Weights of a small transformer language model.
Architecture: rotary positions, biases, untied embeddings, normalized queries and keys, attention and MLP in parallel.
Training: a variant of Adam for these matrices, 213M tokens.
Each number is 200 + 40 x the weight over its row's rms, rounded and kept within 0 to 999. Layers, rows and columns count from 0. The size before them is the row's rms in percent of the matrix's.

# up: layer 12 MLP up, 640x160, rms 0.12, rows 624-633, columns 0-159
# down: layer 12 MLP down (transposed), 640x160, rms 0.117, rows 624-633, columns 0-159
up624,102,237,123,245,210,227,174,263,260,188,194,211,220,261,289,148,224,189,143,200,166,165,251,205,250,210,213,138,197,211,178,246,161,221,159,223,176,225,193,162,233,189,167,227,213,274,281,179,134,202,206,233,155,258,197,206,202,205,229,219,199,197,164,252,126,174,221,172,239,232,241,182,195,178,147,216,220,212,281,187,184,171,288,210,177,209,189,206,241,240,252,195,181,243,141,266,153,124,158,142,257,172,158,177,190,147,162,158,191,196,174,200,203,188,284,200,170,161,221,93,282,150,196,181,149,191,179,247,161,145,140,194,182,189,232,180,228,262,228,196,190,266,298,236,208,188,214,269,138,261,214,203,240,208,243,198,176,170,212,158,143
down624,108,158,228,199,271,218,234,233,224,283,216,245,208,171,112,177,199,284,297,141,213,227,190,201,177,184,157,175,229,195,147,179,133,290,204,140,143,251,161,213,168,215,278,223,225,172,217,157,256,190,171,243,195,195,172,121,146,165,203,179,212,146,161,215,195,220,217,214,150,170,174,185,252,268,120,242,189,152,225,210,301,212,198,280,178,176,194,244,191,169,207,202,201,180,247,166,189,219,234,231,177,209,198,153,215,160,249,288,160,183,196,236,112,245,196,161,197,186,216,166,139,217,277,233,262,231,189,237,193,222,169,121,169,210,172,188,203,172,154,198,224,141,182,203,186,168,149,247,194,219,156,255,271,210,181,248,194,128,196,226,205
up625,098,210,163,228,219,244,199,136,253,270,185,235,143,197,210,223,148,268,172,217,216,191,210,204,183,161,162,196,219,114,133,210,271,219,188,160,165,201,195,266,190,245,141,191,221,159,203,246,127,257,272,214,217,143,253,186,271,212,184,178,216,250,193,157,135,212,235,114,187,177,249,205,221,199,260,207,264,220,243,229,293,165,250,251,158,220,218,184,226,253,177,181,190,214,172,209,177,171,191,176,165,104,117,191,217,194,224,186,213,219,139,270,133,236,212,206,192,168,212,214,218,183,209,158,185,176,177,159,174,146,176,191,230,190,173,187,213,96,303,209,128,158,260,247,208,227,226,268,200,183,168,149,219,168,117,211,214,242,202,241,191
down625,096,158,228,235,232,220,189,246,162,202,190,233,298,169,184,187,312,151,277,291,232,170,240,221,174,211,237,247,181,233,278,174,169,219,195,160,177,171,234,226,165,244,224,230,225,242,210,150,249,169,174,270,176,178,204,161,143,187,245,159,126,279,196,185,213,202,212,182,158,172,168,195,213,209,224,164,236,149,188,157,147,227,229,162,253,193,174,203,192,231,161,213,203,224,228,135,159,155,208,164,254,223,168,153,212,171,200,202,249,128,226,151,273,156,156,207,188,159,184,299,96,164,151,200,203,211,77,181,172,143,213,176,235,223,240,202,181,166,143,220,222,272,211,190,235,182,192,231,230,221,213,274,188,222,271,243,189,183,180,182,181
up626,100,233,172,184,169,207,206,212,270,263,197,239,240,248,225,174,280,229,137,193,190,245,208,115,231,249,183,156,208,255,121,129,186,198,212,145,205,247,186,177,252,191,150,218,169,295,164,210,208,272,178,233,134,207,230,227,247,222,253,228,201,144,126,195,160,180,225,183,158,200,201,241,165,210,242,243,162,201,235,262,260,181,168,187,233,169,158,224,215,201,146,143,173,222,171,174,189,122,287,213,121,162,199,151,159,167,246,181,148,146,177,172,200,232,211,232,249,250,201,275,242,166,208,150,226,222,147,203,166,159,196,187,201,182,162,179,270,227,265,209,204,146,204,193,234,169,166,219,143,152,171,122,302,171,173,176,211,248,198,230,181
down626,097,99,148,120,235,176,188,271,130,158,190,176,242,209,225,137,245,140,255,168,233,239,176,200,156,185,189,229,155,195,220,262,144,198,234,229,221,144,191,209,164,236,283,258,223,235,233,175,183,130,134,165,195,306,219,226,130,222,167,191,314,242,149,209,198,202,180,164,217,252,170,219,149,207,178,242,174,202,232,228,168,199,200,238,253,223,226,165,145,204,239,172,199,174,258,210,168,219,185,187,215,210,243,206,172,186,225,224,219,249,260,138,217,109,200,208,210,99,163,180,159,189,196,176,211,218,217,203,178,192,248,229,186,236,254,141,205,181,251,243,139,161,194,242,170,157,143,178,215,250,212,208,167,235,221,219,292,201,220,278,191
up627,102,211,132,218,195,271,150,247,185,207,236,196,136,288,219,238,206,180,140,133,201,235,237,248,232,165,146,205,220,148,212,193,246,206,248,160,190,206,194,180,196,168,206,201,212,178,194,155,207,176,159,208,197,188,249,250,198,160,216,227,147,186,174,232,122,232,146,182,348,176,263,216,196,212,214,144,237,203,204,301,206,181,193,165,153,119,219,198,207,197,207,183,211,203,181,209,217,189,270,195,230,241,179,198,246,159,166,195,185,217,183,240,126,113,241,203,240,174,202,174,306,148,205,216,172,125,207,207,188,197,140,216,260,226,184,259,152,157,227,230,165,200,269,157,188,147,228,251,188,210,215,167,259,192,110,242,199,204,248,206,94
down627,103,294,250,163,151,216,130,210,244,217,238,257,214,234,163,189,229,330,177,277,152,162,257,210,208,201,190,265,234,240,252,134,180,238,187,191,206,197,176,236,178,193,200,185,230,323,189,207,203,262,171,171,233,153,199,206,238,176,151,222,173,144,205,187,247,203,173,234,177,260,153,197,150,202,149,250,154,232,202,167,269,226,151,133,211,233,250,215,148,233,213,203,199,220,183,166,184,206,196,183,162,220,93,206,230,203,250,195,213,232,216,222,139,199,233,191,209,168,127,198,148,216,212,198,245,219,85,163,192,169,197,181,210,177,98,182,173,178,173,176,212,201,247,246,200,187,187,168,212,194,219,212,203,247,205,211,147,98,292,196,179
up628,110,174,222,143,214,178,200,213,207,221,157,292,244,282,163,253,208,174,118,151,175,261,239,191,245,136,239,167,200,265,149,103,217,171,183,176,266,217,167,181,242,226,211,246,188,264,189,207,221,187,250,264,233,297,209,233,203,172,236,211,173,162,180,197,226,236,175,255,200,182,156,149,224,188,186,175,127,214,177,191,110,290,276,210,208,181,138,203,203,254,176,171,192,236,154,215,174,204,187,165,270,112,231,248,184,158,236,238,157,184,140,145,217,138,170,182,203,140,206,249,194,189,273,220,180,178,206,166,214,268,149,183,151,248,247,143,206,193,182,203,203,245,272,213,253,169,231,247,194,163,200,205,228,173,154,200,181,157,167,224,221
down628,106,182,204,201,183,303,218,262,160,214,187,229,208,233,194,213,187,242,189,225,167,198,139,169,206,266,187,174,218,201,226,234,185,228,181,156,103,240,157,208,170,202,199,151,177,210,148,173,268,192,185,208,160,226,229,245,223,137,154,168,230,249,179,208,190,200,322,265,195,155,202,169,231,219,161,174,234,216,257,210,294,201,188,235,173,225,214,157,117,226,195,213,246,173,168,191,184,252,207,227,188,188,264,219,175,131,126,189,193,143,242,173,210,199,207,183,242,226,183,265,224,191,87,218,188,173,194,145,207,239,256,241,296,228,249,199,164,216,124,238,226,138,200,155,182,168,150,142,186,186,197,197,213,204,168,194,139,327,233,184,132
up629,105,256,146,204,226,241,201,252,222,223,200,215,149,173,264,198,219,133,156,180,181,241,199,181,263,229,189,221,237,228,221,150,205,233,156,212,202,244,162,177,166,138,239,229,205,228,229,210,250,201,245,213,192,210,242,170,135,263,192,210,231,254,230,217,138,167,120,107,176,177,182,192,196,171,289,193,252,204,256,207,141,248,182,165,198,233,211,143,166,129,165,191,202,210,183,253,142,187,170,238,120,184,233,230,184,155,209,269,131,255,237,175,107,136,198,153,256,197,223,171,221,182,224,226,252,150,165,293,192,264,242,251,175,161,192,136,212,264,199,278,159,175,276,123,225,238,187,249,182,202,229,152,217,177,224,212,233,167,180,202,228
down629,103,203,251,193,166,196,170,293,201,158,172,134,203,245,221,232,242,266,255,205,154,271,241,184,222,193,195,252,201,217,185,292,164,141,197,188,274,221,193,252,205,160,237,190,183,201,235,100,196,172,179,189,147,259,200,169,241,108,220,200,171,204,221,155,214,166,205,214,162,224,239,255,184,197,183,208,171,193,255,243,195,195,160,211,258,165,217,225,190,243,215,174,235,206,253,224,169,135,257,223,253,262,191,189,164,205,220,142,222,198,252,166,215,240,182,213,210,190,265,157,260,218,157,188,101,184,157,142,143,230,266,154,186,161,217,187,223,245,193,179,175,262,201,264,254,187,220,122,252,151,235,188,140,154,87,203,185,199,180,202,114
up630,098,314,203,184,253,170,255,218,245,215,171,185,194,175,220,208,225,227,204,158,209,256,250,203,148,209,199,203,260,182,247,178,210,235,219,228,192,110,167,191,237,231,224,290,199,166,220,165,219,171,249,257,212,151,261,186,255,190,186,200,293,236,210,155,97,219,185,256,202,173,209,226,153,242,281,170,228,264,203,190,142,131,236,239,235,253,169,214,223,195,173,151,175,163,176,210,148,142,207,181,237,215,243,146,126,138,210,230,209,210,128,129,197,222,179,146,209,215,193,162,197,200,227,262,190,117,201,255,233,271,124,238,208,110,199,166,211,188,202,173,216,162,169,194,191,207,188,153,210,232,169,148,216,213,220,170,265,204,254,251,135
down630,103,185,204,247,233,193,120,168,130,241,229,171,153,126,221,197,110,233,181,266,191,219,211,191,223,176,234,186,207,217,167,221,185,138,171,201,292,207,271,154,204,123,248,227,197,235,191,208,181,221,148,150,278,215,223,166,185,198,294,157,175,153,268,236,243,196,159,186,174,287,189,190,155,182,152,225,224,235,155,205,215,264,215,198,180,214,204,250,229,138,278,141,191,197,179,177,191,210,216,282,206,151,238,170,218,198,265,121,230,236,222,248,175,232,227,213,228,225,210,206,194,187,180,160,162,280,218,171,154,112,154,183,255,229,211,208,141,214,96,203,207,191,253,203,184,213,235,261,105,176,245,178,139,210,186,218,215,159,185,190,190
up631,106,263,169,215,207,199,175,167,204,193,179,229,157,167,248,180,240,217,203,97,180,184,230,196,215,169,263,205,196,174,261,133,261,209,216,234,138,159,143,191,185,160,175,277,125,191,143,241,182,233,237,285,209,153,329,216,173,175,246,190,228,235,152,197,234,218,182,162,211,201,248,240,251,183,272,193,252,208,199,199,152,175,224,164,169,174,204,160,247,152,185,191,210,181,194,271,146,172,237,212,147,128,190,255,179,227,220,260,270,180,224,246,187,115,221,107,275,212,142,186,241,149,193,218,233,240,168,266,224,161,202,258,205,219,242,207,109,197,172,208,195,167,240,222,160,208,196,190,219,268,229,239,187,153,173,152,212,141,187,209,231
down631,111,168,264,129,205,172,201,187,197,103,182,248,236,229,119,134,211,201,215,236,264,152,166,206,198,142,275,229,206,183,206,206,197,222,270,221,198,249,205,220,221,218,212,258,212,204,203,262,173,219,186,174,187,178,290,194,236,192,200,264,204,103,182,251,193,179,245,195,187,143,207,252,208,155,204,210,208,238,244,170,168,189,183,186,195,87,205,187,233,164,186,166,249,255,170,185,144,252,150,214,142,196,228,254,219,138,183,128,192,264,170,141,201,204,227,251,234,163,158,213,185,145,224,256,159,141,127,98,185,214,293,263,188,187,186,209,205,175,215,234,155,239,199,232,214,159,220,233,246,141,170,217,171,259,279,184,141,192,209,198,195
up632,098,182,135,189,253,215,138,239,121,217,210,218,264,199,262,222,233,193,194,159,203,244,214,271,119,148,244,241,188,203,160,258,148,202,190,118,200,215,187,258,187,166,183,226,220,219,180,231,202,76,223,146,158,213,213,252,257,159,200,252,171,219,222,181,158,233,185,243,191,188,183,259,240,202,172,188,152,106,251,213,168,223,127,219,169,178,243,258,211,222,146,263,117,210,211,262,226,177,121,148,248,190,165,238,142,182,259,213,210,263,203,165,209,166,256,157,193,178,203,206,140,175,194,202,180,187,213,213,164,178,223,191,159,164,149,196,187,190,253,165,206,174,173,132,166,285,250,189,250,190,233,219,214,190,125,126,238,224,201,249,237
down632,095,235,184,237,144,235,187,197,207,203,218,191,223,172,156,209,147,181,280,166,260,207,184,130,182,261,199,194,184,219,182,195,201,313,226,97,178,138,142,162,155,154,170,218,184,268,203,169,211,174,177,225,199,158,219,162,278,237,159,253,196,180,212,228,203,168,266,275,186,160,270,209,141,173,204,187,222,146,128,170,180,195,248,163,162,245,207,265,184,192,165,185,188,193,156,197,161,212,240,202,203,272,203,198,256,218,125,185,202,148,156,238,174,238,156,202,215,228,144,184,245,292,179,260,211,172,278,185,177,246,171,123,222,244,80,184,187,196,189,215,198,258,208,226,152,238,180,177,234,248,251,159,237,229,280,217,215,237,199,166,191
up633,097,155,205,153,210,190,211,168,204,246,156,225,189,160,217,146,195,258,200,145,212,224,252,243,228,166,252,210,302,218,189,160,184,263,227,212,182,210,178,165,255,190,202,216,272,217,221,196,155,240,168,250,168,260,235,199,215,203,170,231,229,212,167,321,207,221,147,189,189,163,173,156,202,194,191,201,211,123,130,256,287,178,175,215,142,261,204,231,231,175,202,143,183,227,133,205,154,212,268,205,188,182,268,237,186,105,156,179,176,119,150,215,153,208,274,193,233,228,153,239,326,260,156,180,246,198,199,160,263,250,154,265,222,132,174,189,208,190,204,198,240,161,154,200,207,178,258,220,180,190,190,256,162,165,151,197,204,209,176,175,154
down633,094,294,163,226,208,182,215,241,174,277,186,186,131,209,149,168,116,201,254,174,236,224,201,195,221,230,217,173,208,238,213,242,220,148,213,196,142,183,223,239,189,201,183,140,233,240,223,201,130,212,169,153,166,181,202,226,233,233,205,147,191,209,128,154,209,231,275,257,224,254,182,154,225,188,166,211,162,185,235,159,167,173,154,257,199,123,190,154,177,218,214,193,215,181,131,218,194,189,168,209,175,212,215,195,191,214,256,216,242,217,211,211,222,167,180,206,290,201,197,104,152,122,219,158,114,213,275,200,192,184,271,224,220,191,283,110,198,166,187,194,149,227,217,207,165,192,167,207,251,196,280,151,183,198,197,218,279,333,208,212,295